Each number is 500 + 40 x the weight over its row's rms, rounded and kept within 0 to 999. Layers, rows and columns count from 0. Numbers have three digits each. The size before them is the row's rms in percent of the matrix's.

# layer 9 attention output (transposed), 384x384, rms 0.0516, rows 227-255, columns 144-191
116:474538551561456478565524531512462488456472546521514432424548568501520467562421492521473557541445528499532443528598523511461540489446509549529495
116:479422508513451441476466495479531511539471518607489486534535543510563498543582552610549460490544504452538501474456452532461602467498463473589498
106:481453534434562448489468500444526538494527524477500515528508528490466519470446481531558544562476540492522472499498476488497452523532512510459515
104:570504448510538497475565486491445528537427502501492465476510499509525500473492455504542587542498502523472491472612472447502501566472495533546526
111:436530493532471500532470433494400487515545521481468519553488556456515519509461569511413524438490534431501524461474493607498550440479570428458581
108:414372502485468494529450485411482416487477515546496562487495510551417494488473506482556527384501457537454519482559508528581518556509540547447432
102:528453512508495573522587475526515500530502562569486487471452534508478510513487486510469486467453508512451516505454592518472492487489515432476540
110:620487398480492580428493538530490551558531415569482458461529459473482514454526423465457431572492488488450473528509529496470443462540519485424498
102:523585491449470576514534476516477479546490545487578478536498544499521465431475512555518514447576531472476430475423515469521454457440433414468566
109:499425534498503527498523505489500554551414506485493500482565474486479463543527494541534455549492535459512464552479501511540463422465468458488434
106:507480565526483506514489544507504466487498542542523495457509514458451502520472447526498490556472572419557537512530443500490452478390495513510504
108:464545548497485508564542529525509523530541553490463501504539579576524553490534449417525507555512500493523495530460572519447501536510550472453466
104:489573543513533473509473384472589556454457521484511477510483487480478469467535479524421488473484561480497528558484471484484500443523499439463518
103:416495483503527514502481460440443504471515521426541477475532464477487539510483517506454502533496532514466435498459513486495512472454475595529476
093:477508506511482532502458417488490549534488464532527477498459503513469489422450476504549495501604512498517587513466498493561510445526493507531489
107:466389534508525544461518525459498558503531459470495526555468476530525546555540502527530531498527496533474500513454483469495429490544467550485550
110:491519472487527486500506446536520507558474455456547506581535490492470503559464573560510470476439432554514563488501433495462542570522448528522514
098:448535448455448510523542507554565479473513419524530479462497492516435521514484480456491507501514492532516536497480477532531459471403523539502516
109:530492499552466494529558524500505532493488482483462515485500537507493575461485525462497461510553472447501515512507472528440541457447463515508511
104:523547488485569512548509499532537456456489461445495440477494596505473518472489454486519516467555448444486467549519478514474528437547472484476359
100:454525461539533445511482465548479498480525484517558469540465442489518455508544479433525489520518476538487507532609508527473506550510534506535471
101:579541517505476506515582586535537470439446501435503520511524473477446517511536510424449506504464453478479492421499435516495561553487567462437439
107:464509525411552542580513531469421501505548492503554493440468499493517559462478533474444580509523495486544528504540483486484535551515513508485487
099:506435464490499561539530495508591588440539483537503570536543453536477519458534550507505512435490500567517502535532517538463509477472528521534526
108:536554477503522513492500532524485492474537490502497463510442510464487474492447472456406522498512456471478476516500631431472511524519558503500547
113:496567524447501461518484623477478532449496459501525518414465545519429514491497519483540525454472468438492522507565481502552506465564477506512385
093:534527536495435599515470575514497503546464440469506486512419489547483536470460468502537428496487557550468456542446452526517479468557467434496544
108:452406591524509500502519467512516519428547497453576493451571478494533460456478525455543495556470515557500476446498474493559530533468503475484503
109:491420541507547430496536567442536486511486466466473530528527506495480586563487527512520496491484504519467553537463533409466411519525529387512431
# layer 9 attention value, 384x384, rms 0.0451, rows 228-255, columns 144-191
119:443474531533479524514508479511489503557535534385504528462441456514446471411558467485460498494486474502528542567509461486490439507570538522413477
109:515502434525485515532574544426540428485538526438502513520575540436473510509481454436541473534494525563448489522493453535575442474543523504506480
107:505566548559442498484453446519511554516478485536522487477530484480557549526536577449476473414535485536501444479518510499475472476547447502481497
107:529497488509493546509578555526550521529537573518507482524459471583469454433511442503464536564549562534500549557534504486416586519503494561574507
108:467459526500505456458543489540563542454478473465517518505456537465609492531459542483541507500485513467466564493356468537486510448560480452566600
106:491522511521466445438447491532464539514496507469471513508468518540475498521518435547529565482539516451560463528526453454530453570478488534589501
109:481493475510481476558420473454482505499402558515541531533529513536576529631481495453485545555455471574509511519517472531519498522419498460536460
100:501504504503491498517412509492463480479456482480467508520534548536481570564491553570529493544531493452533515548511566494541481543494557498546445
112:524482425452403493498447548464503434503517558569508529485494498494535525444382487484506517532497514577496500444494486513448528560595540459515519
102:483495477493501451473539529469490549495444481480508479528514484488536508497515460500528519452579542438474445507499501442494545532514499531511509
113:558427517492465441430478504503553470534488462465425519534431519495433494549497525522500449528474438446453457490491438458586547461480485566555498
113:502500521407525571533509533486439427502490554467514523521527532542524500491485516495540540471413491463501549510526481553522491543505493584562503
104:533553562490481476526510439551531380492514462441507476533523494491486466425466434528489563511516473504490490455592426459502503511469492428437477
093:518499495453500475495476564481507450465476582472503526463480476460515540444511471522473533503467524486466494559566492563417519529510521411455540
105:481502552539507493536476509502480518451522513468463452466516445440439544483468512483509460519501507528525498456520511495428570500451531472466502
110:497492492466455555525468512481457589553474540506508495473503437484451519457515467489503541512540493471470482506456523472558407454494489508555591
099:524613566479534500521470502470454526472450514514443477492469503516546452470484446435429528496498435490531504436534473413466540519530447431580468
110:520461458529491437495464530490574497559479482513440487484484475488506493431480522531497463511506511447480450429531537406491533480533504491516438
108:505521526565485571534456468525512479490453466544504563549517490480500459504500548447484525505454529457476555500484476458428432511426524518525470
104:513545516508520533489499532507483448483502520509541543510522503442466423467476612480531609520521517469522534511569516551540524462458527563486495
100:463481545525539483551465476470515487501476465534501517492508490493519558480486478522474502479561500449525504547493550493519489507443459526526453
118:533480523549465526484474493553562476442455467472527480461559544514440385491473583532570399452483569475467529455553525540422505460491499500484574
099:473580472498477535522457500495486515535524526489493515457500497384454500512450484489459465511466425499521483481487444451522502522515516512497476
110:477480485511544447569446451489518515461509543521515448529508499493577509475509509567510442455500529512483520481496473477560556538505466534499521
116:489489512510466473488472472488556477516460485527457519481569487433514458517448546440455540580451575516421497501374481525398467436496499467457520
094:478549491485497444502467470493457563472506483513487521472546505473550543528425541480512518489440496521511514511568495545481397523499559501568501
111:506520504469508540464493561465513479521537488464545544494552546504460515488525515472490509550501473500519454427480482514476446521496461485519539
115:509516506544509466515544505525528543431544467510496441487543445464498443462470507460555457514543492479498432494512485502520536482550477579577564
# layer 9 attention query, 384x384, rms 0.0473, rows 256-368, columns 144-191
094:494516524492526571514491549536526500490473478507467544552564435507530532612508560491533510510549509505522462506511543520494558500549506520463480
101:489487513515562471527462501510507495471526560487501502475461536445441467510535494463490505521481528476482481429591446525445486516453493500515515
096:563510516473484539516505481455497505589472527519480527489524533536527483511510514499456529513519475446549486508522496559493509458463534506476511
098:559547530560462504494508463517481461563579459540558517514472468484475431530499486496515487540518477461536531460455549501478504532469515499472468
096:502553488444514477446412452538499507494508476473513554459463504464384524515517446502454451536463503486520435497453526477545471552507463407560525
096:498440529471421457557517575539505503547497533505488489430538506530491489494511586511454462540550478529443501502506398515551516603438483527493499
093:437532462605560502452493550480509557582486495466572483507537522532475499538504526499486465487495560530505499468458551537565488541503483542490585
096:542441496537477492516503507472496434476505461510455530499462520486531582475444450457516559513488493434464503561491523513472512540498486475473475
100:562469451525467503486453523515548544491438475501540554517543475488542500536476451521443554522490459455551462456541542531485553483448457470467504
096:499545541528463492561578463540496480528489514448510474509509512578508518413533524510447526504516578629602478527536461506497442455531509479564462
095:554489510546435455532441498427546504561455569540508532550478469582505483519424484493561520529535495503457504384594481447513439416440436573494438
088:469494514480519470582500531491516486511526522500432526525529519521502492472535450516497453492528390545542461595531436506493497457484539462484556
094:534529494580469535492502478529530512456477551488547492601492428540531538402499506536448495487550458469496518434467471586510454552479513521510403
095:466486545552472535457507468490490500547445469552505527485455512538500559526462487511473470524492561517534436554500537580500530522523486521505497
103:525497492560461546479460503513505480478539522500563554468535491478446422455450541538459530505500487537494489483472520510472569590509512522456501
096:528510452425528538447538457478491514473587491530475531444495543527485523565443505525551527439476493569521520566478456541515521461502483474522527
093:422516389486501536544456519471539481446522507463461488493425512428450517509487503490516476486537537447532423499438497484488465556525548512410550
096:482463435537385414503534481515565498536484548559485522575497541477495502518481473440502493459436496461517539461423577523464550503494537547489515
094:583453470443464423521509462535529544428563387473530511546545476512549475468467551482469496419467545468494468507495546493557472505511517515524486
097:483543543518466500513523522467547512475502480497527513501518524518492522510463466546549412504529429552526450536557458436550483465470464605530543
099:468482533428537509456544556511519509491511431500486530502537448496484467540465484522482454562548475532462554476513479447458495468514509463443459
100:537523504556480513500520507543515504519482471479523467498527525583489451550522537437453498435525462511520448578544521516530497505490491528489456
097:560557523446430511616476492535487628461551505479491503593522527557568434458501600471489516535475481511480557490451505504541536529530447603457485
103:458400454484516477525565429463562499549507455515484527610441470502502483420535441468535497526486554493511476609498508514507490491460525545495522
100:514453511444507563505545530578456632515466477540446365531480477410464482530571485495583491571455510493517546439519451494498575517443475544534487
100:452490473519498548468544457492473428543527451506517501538495437481530540431520551481494537486480512496517411509555488433558458475510527544436493
095:523531528460473526460488526508487466491513400428538471498450542521469550474477507516520399448488509548508531475472470535426515519517440503522498
098:513453501487485476498482488442476507474516542505461507545531570483477522562495531454457507486468504524535452539518524470505472588490487549487558
101:564510446475487519491538487512472484528561519424501493522547514479476537505500548474551481497544572483523558502499486480542476463512522496550543
103:427487553520534476485485516440368410483448539564455519520495557513511500536484468564540493573523506477520549540503445481550503515572532517518472
097:504488523482527477519552500484500502512484574488466555493480525514478525502497507415491511552463520482518540525454526458505520444488505515471540
096:468505531525468464519485501575534468519463395535502459431511551462505508571541489448512495504470534537488621468493498579529545500470427536489529
101:474528476508508476512504455522400521638528521476528523464437479521519441476570501459574546560510552466513554505532464488512471475515479474453512
101:507517527543468544511503510476475428578478523561465516445399443494537558492447611492548568499525523509598516503495528462506522506459445531513514
096:550505454458454466485457526492459547497572427423523467524486567477489487433556524473437489543581513477539478532454505564549554467415487550452476
101:515626440488575481502484532480518460498505486574539499547514531574448485512482465455499502484530493521457413527534522416522470515550468491551502
103:549471589471446461511540546471486458485490471560419499504490527463505537527502507508464462528477429534453504476499505514527490554516467521560555
092:510549451428567591532550518537567497557463512493471538467484505525479545441544474459499485462509475510477454517465488533500481550514511560482545
096:498524508429513512436525587497560571462449496465493495522536496470470499528535454511439530462528553513487460431478504514480483532491530523521451
100:434470589506443465525510540497477486518463498554472490474430529539503494496466511525563432555570526503533467437544475458546524482500564592488472
099:490533509517571567504467523466566532549493544468394489478496473489507477440500554413492516448511454543487440542480547503491444515479500468450529
105:483490440491497508540399498542512487470395459437559558509516528478561506499476533533473509515507497431579459470452497513540472500569475477472524
097:482483418508488474519472485466430511473507487468496516448490492541463455499488486439514441520500421509486441603572552475520485561469546526589492
097:559477501475515412526528556539488473539565496524446530455499474578478565561543475566530513487497480471486500536515400482457597456488493490486441
098:538566495476469528510467498452474470508500497471495451505468537484442420531514483498555490493445497496507482499504506512566516509530392496499526
097:479522516496537512498477553502472472484567517446430445530546436519472523543495559511455521500475528492455491542541486518446508450542464443525474
096:437530469529491462470487481497489592486461424535469488473488558594578468501564539514496498508424542485415510516476439505512503514529498416528487
096:527517460475454431522531506490462549481487536461448512500532536535441517565504530475540483550520507467533535517434505522520474353479491518469458
098:447488470492601543491531490499502444514447447495525564445498532515513519564463438496480459425444510442436467475495486539466540593478488483390411
099:430510487472436547540507478484464517487469537480486519509584517508464515451444437411519496452480485479476534489513446471524553501473453451492473
099:515489482493487461445520518506519509531499534477563489480479560462570506470584566542543433535416463512463546488554557438464455507516526511482585
102:505514496417503499419453573562475374472507434423485483454465485519579490513437442597461493454521549429491459500451460542461542463489480499430439
094:500492506509444428528510444477484559543509516438463501415449543468467536492551486532511481540571484489556491518479505439478466453478491495481497
101:388491552539530494580510519511467426467629580544532503503475462448488605508536529481563526501506500529569485499519543470501381472487486505511507
091:507505577465530532501584508509509569464519499416540538502476476478535482545572463520456489510479508472483495574480548525541579511394513495489488
103:492551509510541575507497484522422515473486456574479506572531399480490480457479551480516489514445487494515501488487547480426526381480549468523466
098:509422443553495501490498511459492553563585517455465528467399542549486427465531506489513493425473545466555523433545470510445520427500482549504485
098:504482503480508548539574559545552473495489525497566493485477491443487506514515440483533452490440554502466495472582524470446577523448467530535490
098:513492494472523449470525476483487484538465540493627579549543481471450522471477519561498522446455569448563391463477521503541546546528505467585483
099:497505489476511427554432442553485479527463487545465522512480537504513543526472542532515535505505573521463489476475533520486516441495521465424514
104:562502513514518525506491517479489563362498438432531493493491583503476507481455545540559514511457521469454489478528489520528498557478468493498472
097:429447573456486593518548495524524606469533483452530507580465576520529453522500465525518526507484423512444498546509536599564547558471483468503585
096:492526503492470520500531501543491507530528446486591433576527557563442438490476556487481528560492483458499485518463529516441514482515536504552511
098:487489498491489570500492499522585550450517517499461493480475513477455477507402556446471519551522566522498535451555506503557506473411463564554465
094:552550450505473515490516548560555525500416515520492444558497578535525473508539524504414544489541464440535504506472496515560524512456520513425563
093:449480498516453473497417498542497459459512450513519507468458525451543530510595590453478458479556482505496576580485522543536466493538514527490556
100:542560461510498518433544491448504491499508464498435524565548526399511478517484490524500510481464510534500504508549529536461567517446419502528583
102:503460575452484481442477472508482490523525452488461500518534469512470495498563474442503557465441515497475517468472476478498454574481522473536477
096:596521547481533480516485543468519483480519508532501479585491538431490483548461478512398529534498440488519473556510395565515559409560450527538486
094:528463485493494496521469511510491534525486516505553539462473412517590479489534449506505502445444537457476525528420554456416496506506464499574539
102:497410464391480446439549521509546538481473495501544436447539555461472539509524446470493568516451519469519439499456501520557519491411522444502544
095:519550484477470539503483542543484503492509437434445493559545549496515454443459464537505481509524482530465468492528515488455537533473478606517507
100:518460483458464530424450514405532458548515505516524453504561482539454414504494492502448453544484497441539466545542520529434528520474517486516483
103:508509514489511506490530512418466476516455509488442472486506457464513512473496538487493421418490509578544524503558534523536488452507557487415482
096:494491546514529569498496523544454510447501476511506449483469542444543485492435481469529508540481518458507482465493488509514486541501454568542589
096:546549527488521484466500561438462538452481424488496490532439431487489521524483522528458583499502430392549508501516489509488524577494540553549558
099:494531524529465518419478455448522448519391488493497509528467409508515435481501470430504478527546498571430461505461511422497548545462578444453545
100:513495516552576475499446459453531517472391487532492512500516518527451502524507501455517493505531547455514522533575545439424482468511489515491497
097:551546467557482479501548524436545441504519427448536439519437485483487505522477506552470480435493490521519494546575452500544458473512463492530535
100:483518514498527520469518475460451536455492499508487496482526470524476518498473470576410519580511504463493475469481488512489518502477548412501485
095:492477567501458482526480532522467474538541409522514529473561549502485567483424537523504467436531586401578486422534498525435487505521555532445554
093:488452492434466501442562448485546592503563457510563529524573556425534507517511481531565429500501491486480562511498466503545518458496518516494569
096:501514511527549573416469516434468498456446534493501532445493497472445471500421562494526532571559541430516529496490540461590454573542459451518551
097:562473553495480445464488493511512489536484484510509510546497531502476541522475388490502543488478495518502555528540438487523497542474562504525470
093:484512491511400498487503453463524587521554557507460536528468552532443524482489541485468450546485433459528485516544491495513479438475552435491497
101:429414465461501497501523501512499540488468514408451499564482544518581471479573532445468533513473547478497483446533476526463532509476499445440534
099:554504521460466574469485561523487537451451534526532511485463556456516466471561396529462485513425515502545472435519502558531457475504520471501522
094:434488523461566490506425514579465531551480554482511507482468485520526555462452517473474511474444527486481499484477494529438524425476528540447562
099:541512459561512516535526496491486494448507548481487495515499537478471488447517449472463511471499497505600479471484496494506481467546451438526472
095:473438428529532592511504503474497523518423520470429485462481465460469489517522491538568546523520518578535447542511458586524486512414457490570469
092:497477549522512405547477433479521542550509515490549435468491502551479453465451435455478513480479532520511464583502574515549543488461507450585453
095:551502550475511471510564432531513460523487513498452554514481506493491552416478511434507458555474476467461487529511509442580446476440497404497509
098:563514504485489517468497437541510590571397538560534484531486546509498492530438517532482503499490465499574492611479526587505515583506471466488540
095:514493519538467488506542485450558590523483526550515464538479525474506546502431560507493573447503559520479447482483479552558502394524517441436428
096:487508431520502511490488515503523442502543544460466436503526451484545539511534531470453479462524491511446500508479510494529591470472459497428557
098:494472528425495515458520545520491482525451492470483463463525502493524477437564481497469477528466530447477472474470556525453472482465464541497479
100:505426496553459546551430463468590430483499517558465443552547397528500513491451472462516423486588532457530497491481460474500470484502546546468466
096:474462544510517485524472525452517444520515520466487546482545492481504529488453486502515493467445460453460507505500490490490498534499566518468464
100:506527518471508491540487513493494567494546414536544473434455466521453508494546485489536489476523563529494538491488515471496477588460479560421508
098:511470573549462504405451500465480552599458482528493542463551431572506515502487489534485488525497485524506395489508444539435468537508497506556488
095:459454457495461498538421531445471446524503443478498506587530523487520500538494496499484420502440463558485512506474521520512461464496529523488449
098:543556478436530508463463549459462533448447507493506499566503510493482503449537415485527445514487547506468594493515531538526505439400468457529508
098:524480441462532470511483550540512523466538532548464577482492471559500488502460468470521503542516554525488565549449572513507465449571551566510457
097:561550462503515528540545472601529505481481482446480502533557494417547539462493521465482594477564487533500517547443487460530455471503450460484489
093:480449522518488615500435533457469484480524451543523482489415587417519469554497525544440597523397503489477455534484473391439542539464562580477545
101:503491520509508537453505483557526532520460481403482476507554481527536474513510599526518504478503460587492540465463463508529550531524545569505527
098:440536521499512443434483542576499584518520540456566564472536546477520527482487502490516461462535399516523531463495589527499520512470502449476578
095:497471613445595475514460501514522485521470525508503504402500440496438495556502457516494508474469500495503541502521460509513519495523469550468431
096:458434545539512467567491426428487522547446483490502473538451520602525430490445521470469453517474387523476587411476495551474483429501504544471492
096:562543531478484529507530464532516456436552490522511456513432477458517534520508519462495569529567503486544499542482510493508544476541426580523483
098:495509432510529471476425512510556520536482483524446519440514483427521467560439542411480468431520606457507508524516399524438542461484489501478512
096:504548539540472554475530535401417509406509515503479514473482502507503501421525556493520511515492467462445555483481481533476440509567511488553490
096:482499532516497456535504488479535479522517481496505466572458537586516473497514520537579436505494501469579514554511557522509526445546506550381545
# layer 9 attention key, 384x384, rms 0.0467, rows 256-367, columns 144-191
094:536510530527512515431455550523492512442440576551457495513495508526527541539547563509521419472421601512508481518485467560431436476529522440452501
101:420507522514532516443477525528505527525509520503490588558492463480469464500559485435547538504504528539479504523519494531404506480450469551557471
094:506523440448497546558527432491496577529474597512408540541456509526513442429489457445504499527541471521525514459525414504517527515505540546528512
097:513501491452522525490398525480447486539502491529478520452481522507487500511482553615504549516483522502553511468499477498453525566490536493447465
094:557464553495508471475495492501507527475461486475571512526490528502404507566535455483539495499437501494523508592497462565450498501512579473492546
097:560466492570531520511545570459453539493410535498522478479438462530499528436470623537506489505500446445478480467498452471551478564500473536468483
092:509490447546473478520603550449471489570544491521538521502499496491452531489498531511512488476523464565518541528498459542477476466548510523513525
096:501485482468508504519509460489476464601502465482531588488501499475574444594462468455578503477522521451550475441498485556518511611460539460544491
097:554500460526488485448536578510519507488428504500456450514525453479501403499505518455520533489464535523520493440496509484528537461492490488584536
100:505519497461548514517516437472501547508487546458492500508507492514470541422515587479534520534509445535531441531540560502469466460579485505538463
094:487466528566397443505464462427462588507463511505566525512516509489497517480545518452568528508542508492484515465511441450535452447516501507528501
089:478565446508579488441557498517484474504452498578509518522559587561493531502458532443510471495472495499475471485485490485513469423507521544547489
094:555471520591536594439492526502512513581486563566552519565490497479540530505568507497480442500448470484543480453474484458532513570519455459517543
095:445395478586579511516462479499525571543469454479548499432485490523526455490470510525543483498558494506627498517464512563510529471433533511485523
097:481450490528432536534460445485529465464494521434504607462528499514520504509497491526495510432528444432466507537466462574399610423511458484420520
094:480463471444491532472511492420593501483546456569506529505484492546487542534456570521568445431473509504468508519473512598561493469461528550481537
091:470486523486522472472425464487463554489571469418423490568465516481454432550525486495481491554471523471506453578427556416455539502570516585498470
093:510500506494483483500484574551556498477542504583504525484519517534495586496538557544495496472511499506451551573498477584518470428500557454515490
095:469513459548438528516506531521528546504550405534429509435426520501530382562536527504472489472456513515456484568426478492581505490505563439564472
096:549476532487521517542547474553481526516479524439539498450483510507459461553392522535482499542510451502544488500483422478513459532516468530521505
101:510464528393443444481496537548503521439514502562508527494514479579499525554486500487512562470480480513504498454536517453450452519567481546441535
100:465508540514478513457477449516461536514516523510501494508495516500505406555529500579499456512572485564483477567557532488435538541512517522474543
098:509421512485465526547503513512481539420503463506479466562568555464524417510490542484499512470516555446469498376497449516538484469598462554499506
099:481500468491510488500576417472495518488499471453525464490496437469517547438515481479576491476482569529497525454501408512530533489432526580456445
098:441557508473541491579497513522503525510469494482537509546466553427483543454530531510510467582519504385522506448550493460535552478437537554551539
097:466516476526495528445540532492509535510534455460468560511466497408542481429512507476505495496477468549457516463578470506480523533568481511539530
097:558421524557430468489548409516516397462522482521523546500495498530502530517502502549465510470535511492479537477460490520477485482457465482481528
099:498475429452456500461468532485514530466475479435494462478503495399464504491484514527514542484435483514439536618553549493545442580423516589487524
101:486469488521479579513515528518510520548457532484523503532470485537541528497439431513516520531477514447471546477584524490502515496485516512516514
100:479561550476512441520456556439522460417510552469446514521535548516498520457416445573582527509537448478525514540497581444531538515505528530466471
099:503561501542539484514514515548532448512484569484524530497508511498474510487520492530540541555457523473551505468407449462438519528511476552517532
096:523513499472514474501469490588552481442464484474549420415548467555515418438489466441502526518464531505463537464412522554510564495450465533507500
095:560551498498529543513544443465465538522489587446491558443460483511519504506438413474540498553539530449490562507526545520472471489471516463502441
102:426474515436477534528437516543526510475551507548528514486452587551528515541505522482541519470620462511569481534459541463412508475478556485487451
099:508513414462503438565460521478437496509509514523420485578535553517492470513469597528468504499520548510451480528513510476514552480515458447524492
098:573549556471559504449559486483500544447545524435518544545482481552474445560498450500575511488470476520491520515482487551481514449486491395480537
105:503471584475427495451447540552437480405507476535410465422455498491547486564485520531519489467558464526511497436511487532483511554455488562539497
098:601477461490569579490517495541495533451522469583501516516479499564522508522489474447541477550495523516513459526445488531502475496538469473487453
097:484494523543488520542541508467514513495406492488451526418520486465524535515505444518435542506486500459573463517526468525441578507524469434510515
104:416495469534568521462453579479431533478579500492525407521516507537492473458444533536536514589547528461494529500454467555494534437535485517505500
098:420488513499562591513536511533496500518508537488448429494472479492461519487469522493442466492488486506496461487522496402523456432541507522461429
104:525538458537483530464472505513529540554539488540570532510540511568495520540496479525546455450438422452536540461472478540491525484472458466460495
101:545451525505481505468506572456530484467522448524524514491481475545552466579544398496515510510515503514479490521547436468520497501513492459478500
098:509548465520538523577510482522513489465492535528478498425503529531494544563540513480509442589471491542486510542608468509559498529558499479515462
097:518559496530510518537521536518453501533516464539450510550496497483429553546499437467426459511542571512477461518411562440546548508544462521499507
098:497571495507529456477629534472421481468557516470456532445497428530537534543465534544544519508442541444471518464534544493482505472449477479477471
101:585585542480562479461546446449498527555481541540523497553432511565476462479494495471494470553492538454490499503490481525552532497506465443490541
094:506565438505519471508487504586435492496454458463516492458536489484474458494543559489480511635442488515530551465507540496534442477498507514534556
097:503575506535435499491546502523585499518471497462533473484502455523527566496460524544485507439519467435376416469518454512451496466499528487440509
099:464542513416550522495513563455537476491496544476492535521531474432411427489504453536466481522520496521517523470545495492558551455487517487548591
103:537562504511528526403554504541537425500505560521535481497540468513479519431498517474540444547473454485451591466393558426442500473532509483499438
099:525458465580471388416429566528480430541519457507513475513506476496494551570451555420485469450535537430511507475562503469500503454514471481445532
096:466539575482515510477524454480533492504575520398436519447481427473574487459524572538531507485520432525497483492511553527522519488432499523519486
099:560530536475534453495471569511497500399568550539466507461457461470505497481477487542499577432517493481557589496489529551429455516459497463454482
095:507491521489469474466609506483519519531548503525503507479522523428484534543502525435479528480568530465502498482496464461495490457525553519432491
099:526559479434465495508549466547518473497503454508435486548568449441561465506500471498464456446485547457567514479556456504439517500553453513538602
093:455468499524483518522481479462572503513506543523490563519526512563514478460570458509455442412515533520492484527526449467513474482482538533496464
101:589507497515537517561518535542424464481417419468452565468522462535503514531493524432516544459503505481485433474462525493514538517461497589547520
098:512547529535493465526527446477497503453566484572493507507510468524482462470517479476528492465444496468507472534547523506459510492533517515560468
095:561466445536442483528450461562549447478459498468557562478487536449564509482542547483486496518577510495493494475497463483494494477480492520435528
101:469450486532486540578588545557614488464484460439467503540538518511548567534465571481531479516548520404414477541489513480561549543525507502522543
094:507531469503508501553550563477537546547504485483455472452462444547485535485513468499508578449454596472480450527549537518453579523499496449443587
097:489484510445520459541551449506431467512429475482470421525476534540466502464518564506456505482534465525473509482540536447478498509478508422521494
100:507486470495517469447501549513537579455486416552487499488544489486525467517514481495555518466583539490488485542459506469523425454514505565527517
094:507478555583458483475498456520504566529501509535446486524523500533575472516529562490514540450519486489542465489564474505537465438512466537493517
098:511544522561537547442492491528512480508538468505472524410449490519503494523438548543463530472466508469522467445463552422471438514521566603389486
101:563486512469530421573546448550505563477525513490526474499529546496463491506474531591472540463470547482527535557499513554467567493467516485502553
102:508473522500450438399564496533499489503511531457497506426444453555445508516527547571562455428402428504521572537477469526504500558465483527555505
092:575558575547498428497552516540495534541435486505481502495619502470474489454583497492488499530495482480487435480465456510512451442473526536482490
098:542564487542473466496457443484486477570475523525413451474497492473476397512559527488566478501501480529491502515445528489519492500682489518546501
101:485451502513515580432507476499596501522487503546583472506494462510492521595481502477478567561487517487493490490506519500471550476479573492584527
097:442483502475555585496518452557490478522493492516432420559508529515545510479537526535530617526572490516393433532454468504453541426547523473573551
099:496500494581470550572513525453498505536507471482512527491540486534464459461495512524426468513506474539548430463501521518453516492465526439620552
102:489516541481507556560505496449446602520561488486561550511465449525570437456503543543471539532469445483480476502510437518508524465497524500427548
095:549422530537463392526483427526474468474438531460487473559486532460544531551475552538513479487501534472551452490508489469466447554413544465575544
097:485505476497480486551469528507600564439499425490472479426567543501557506494507529483461566480477486504478576590480510501446601513497532458472509
091:544534546459524498482438508470496549462515543503545494519434451482530537557604516469510444460544549531542450533471521436437528494377525469463434
097:497491472493502499569431462453571420566490486501498474511536501569500610472500444491431526455482538525594451488497510475475444493522553424525475
097:523506503509486464547482426537524492447492510512466530490460503541495580550486498494451483461451528510503555527516483508511529465510501523501525
097:487449424485504405413514537469518501513506483580455456544528546498495518492529486468556467513543478423500513530545435524501501493484501437500558
099:531483518476463427466464486505526498537531451497538502559490492582574542550458501448482474471490454489400446507572529541472557595421586456484531
095:452488462480424551493569479476509530505562438483484541556532515448485506564524455507513518412446506531498456497511499540570550428524535536537536
099:493488517523524472550494493471495503537495534498475514518491499453460486548498522503494547480547438431505482499474487529552414506498540503464531
096:462464456512518490424464543555464517483500445400547541399543488519520485513535500488533520533516522476564494573500539473605500492485522541523530
094:501456495480524477514547441584439536549508531421578437486513587473524449475528504513550444472517501546550475456517417548473526505505493496555515
102:480491527491468479475525574495469514556512530518401486439502485496453501446569575484510509558519539538519507488612478458528542512477546469487543
103:477436422589525521482469533463465417477532474459531536525486440387421509456488517522514486525462472495629471466500525511458510463531488459539551
094:504549570537544438486508536441522467458557460555482580509499551531506510506469452528502518450467485525579549500477451407489440469494434531463513
097:530472460512462541466503529540526490425471536529475546483465573530506527491569526542398540556481487551536495504483457507514495394481531521555471
101:509511568496479560541600502501460538504512465542511501485487458479473485479516502534494532479541447527422454551464414499518547487521476514547435
096:515440467434476469475524536482479496578506490496516489472518542539537522478512494451516580446437458453542489520511440473473571455438496445522456
094:529503545439469450558502526466495447484588573484460510530424540624496490515532522457500518572473519476552475435513518451516482497539553415448443
097:519529559463444491561531504435542541551464510479545490434444479508537623486540506492586495461491518477487511528542525394510516546517467435485468
096:510486502470464503499504507411480564503510509512445503461503491538518508457467528532434458491512562467463538527529455542643453476493484425455543
094:481579564507407497491479485456500486584450423452423492525515531537455429455508487443462461472471505515497420486489570487524526460513503559456481
100:411512472480531526477541545512508544505463558519529453507507441463603487508507495454479523522525408463498487499454524496511487490548589495492527
102:500513582530481491540468558395538467510462481538437487552434420505522533528483474513463486489575551505588508455480499563570481477492501549537486
095:535529605497493531539437522465454527573490504473468565517470464509483501554492520525566504532505469510532510492496437470457449527445516528524542
097:531466445468590472460559472526570465424548444515477544482497528518486496499509492315553544478530507535439486550499500397539504549490451517493530
099:522491501470467457515385462507474528542465504477562476531458480514526548474510557502556502541463492546559454553544518481437485539509406512567520
094:495541606547502486479497475514492448479513411433549500435520514471456473410456606531463427540496437471426432544517451406461511446540496520547472
097:504499508524529535477429510488592509504547506570461476493483474443546500523576492518510482466430537503520463458508450529499532416499469463503495
095:501490449570522448461493467534539481482556515559554496474416564570525459458447483466568452549506577476461486489512429435513464475520522455495464
098:582590525533496500525572477499517457544446473508484484567539468467510554509475507479481525495469500488505530463495539498545450513456482473497470
092:496502524487488505461476489527445447461450539532468503497492462440492419501521569373480522487502448492491451482514538493527436588414592544479572
097:552414489451499563534475488459516475541484531465542511479517507569510493444542536498501523532509479512443470453438515504515500465516518479456555
097:525520391484491483495433525529514422502549565474476561466480471418533503460471506510418546464459437535468521512492504535555543440505533527499536
095:428546543493504471498425541509588452455493527524494551478474488495531581561485476443508547461463500483503451503515522451429465556473345486563502
098:483521542456504465437429496527474530562493526494407475498514453495476488531490562510469432460491449532507560521497491496506473487478506522497461
100:504506495537475456501497565506498466500511464512486463487452528449486542493541509485506514532518569462507428521527570537543503445520486537452500
099:451575441589514555434465494518480491511477523530522495573522479477463491537466474430509410463545524494565600475513490517435468465511497489481589
097:549540474509453522498529461480434536492536435470536527501505491551489507519483511544485496492475453452481500508476476561537471506532450500474454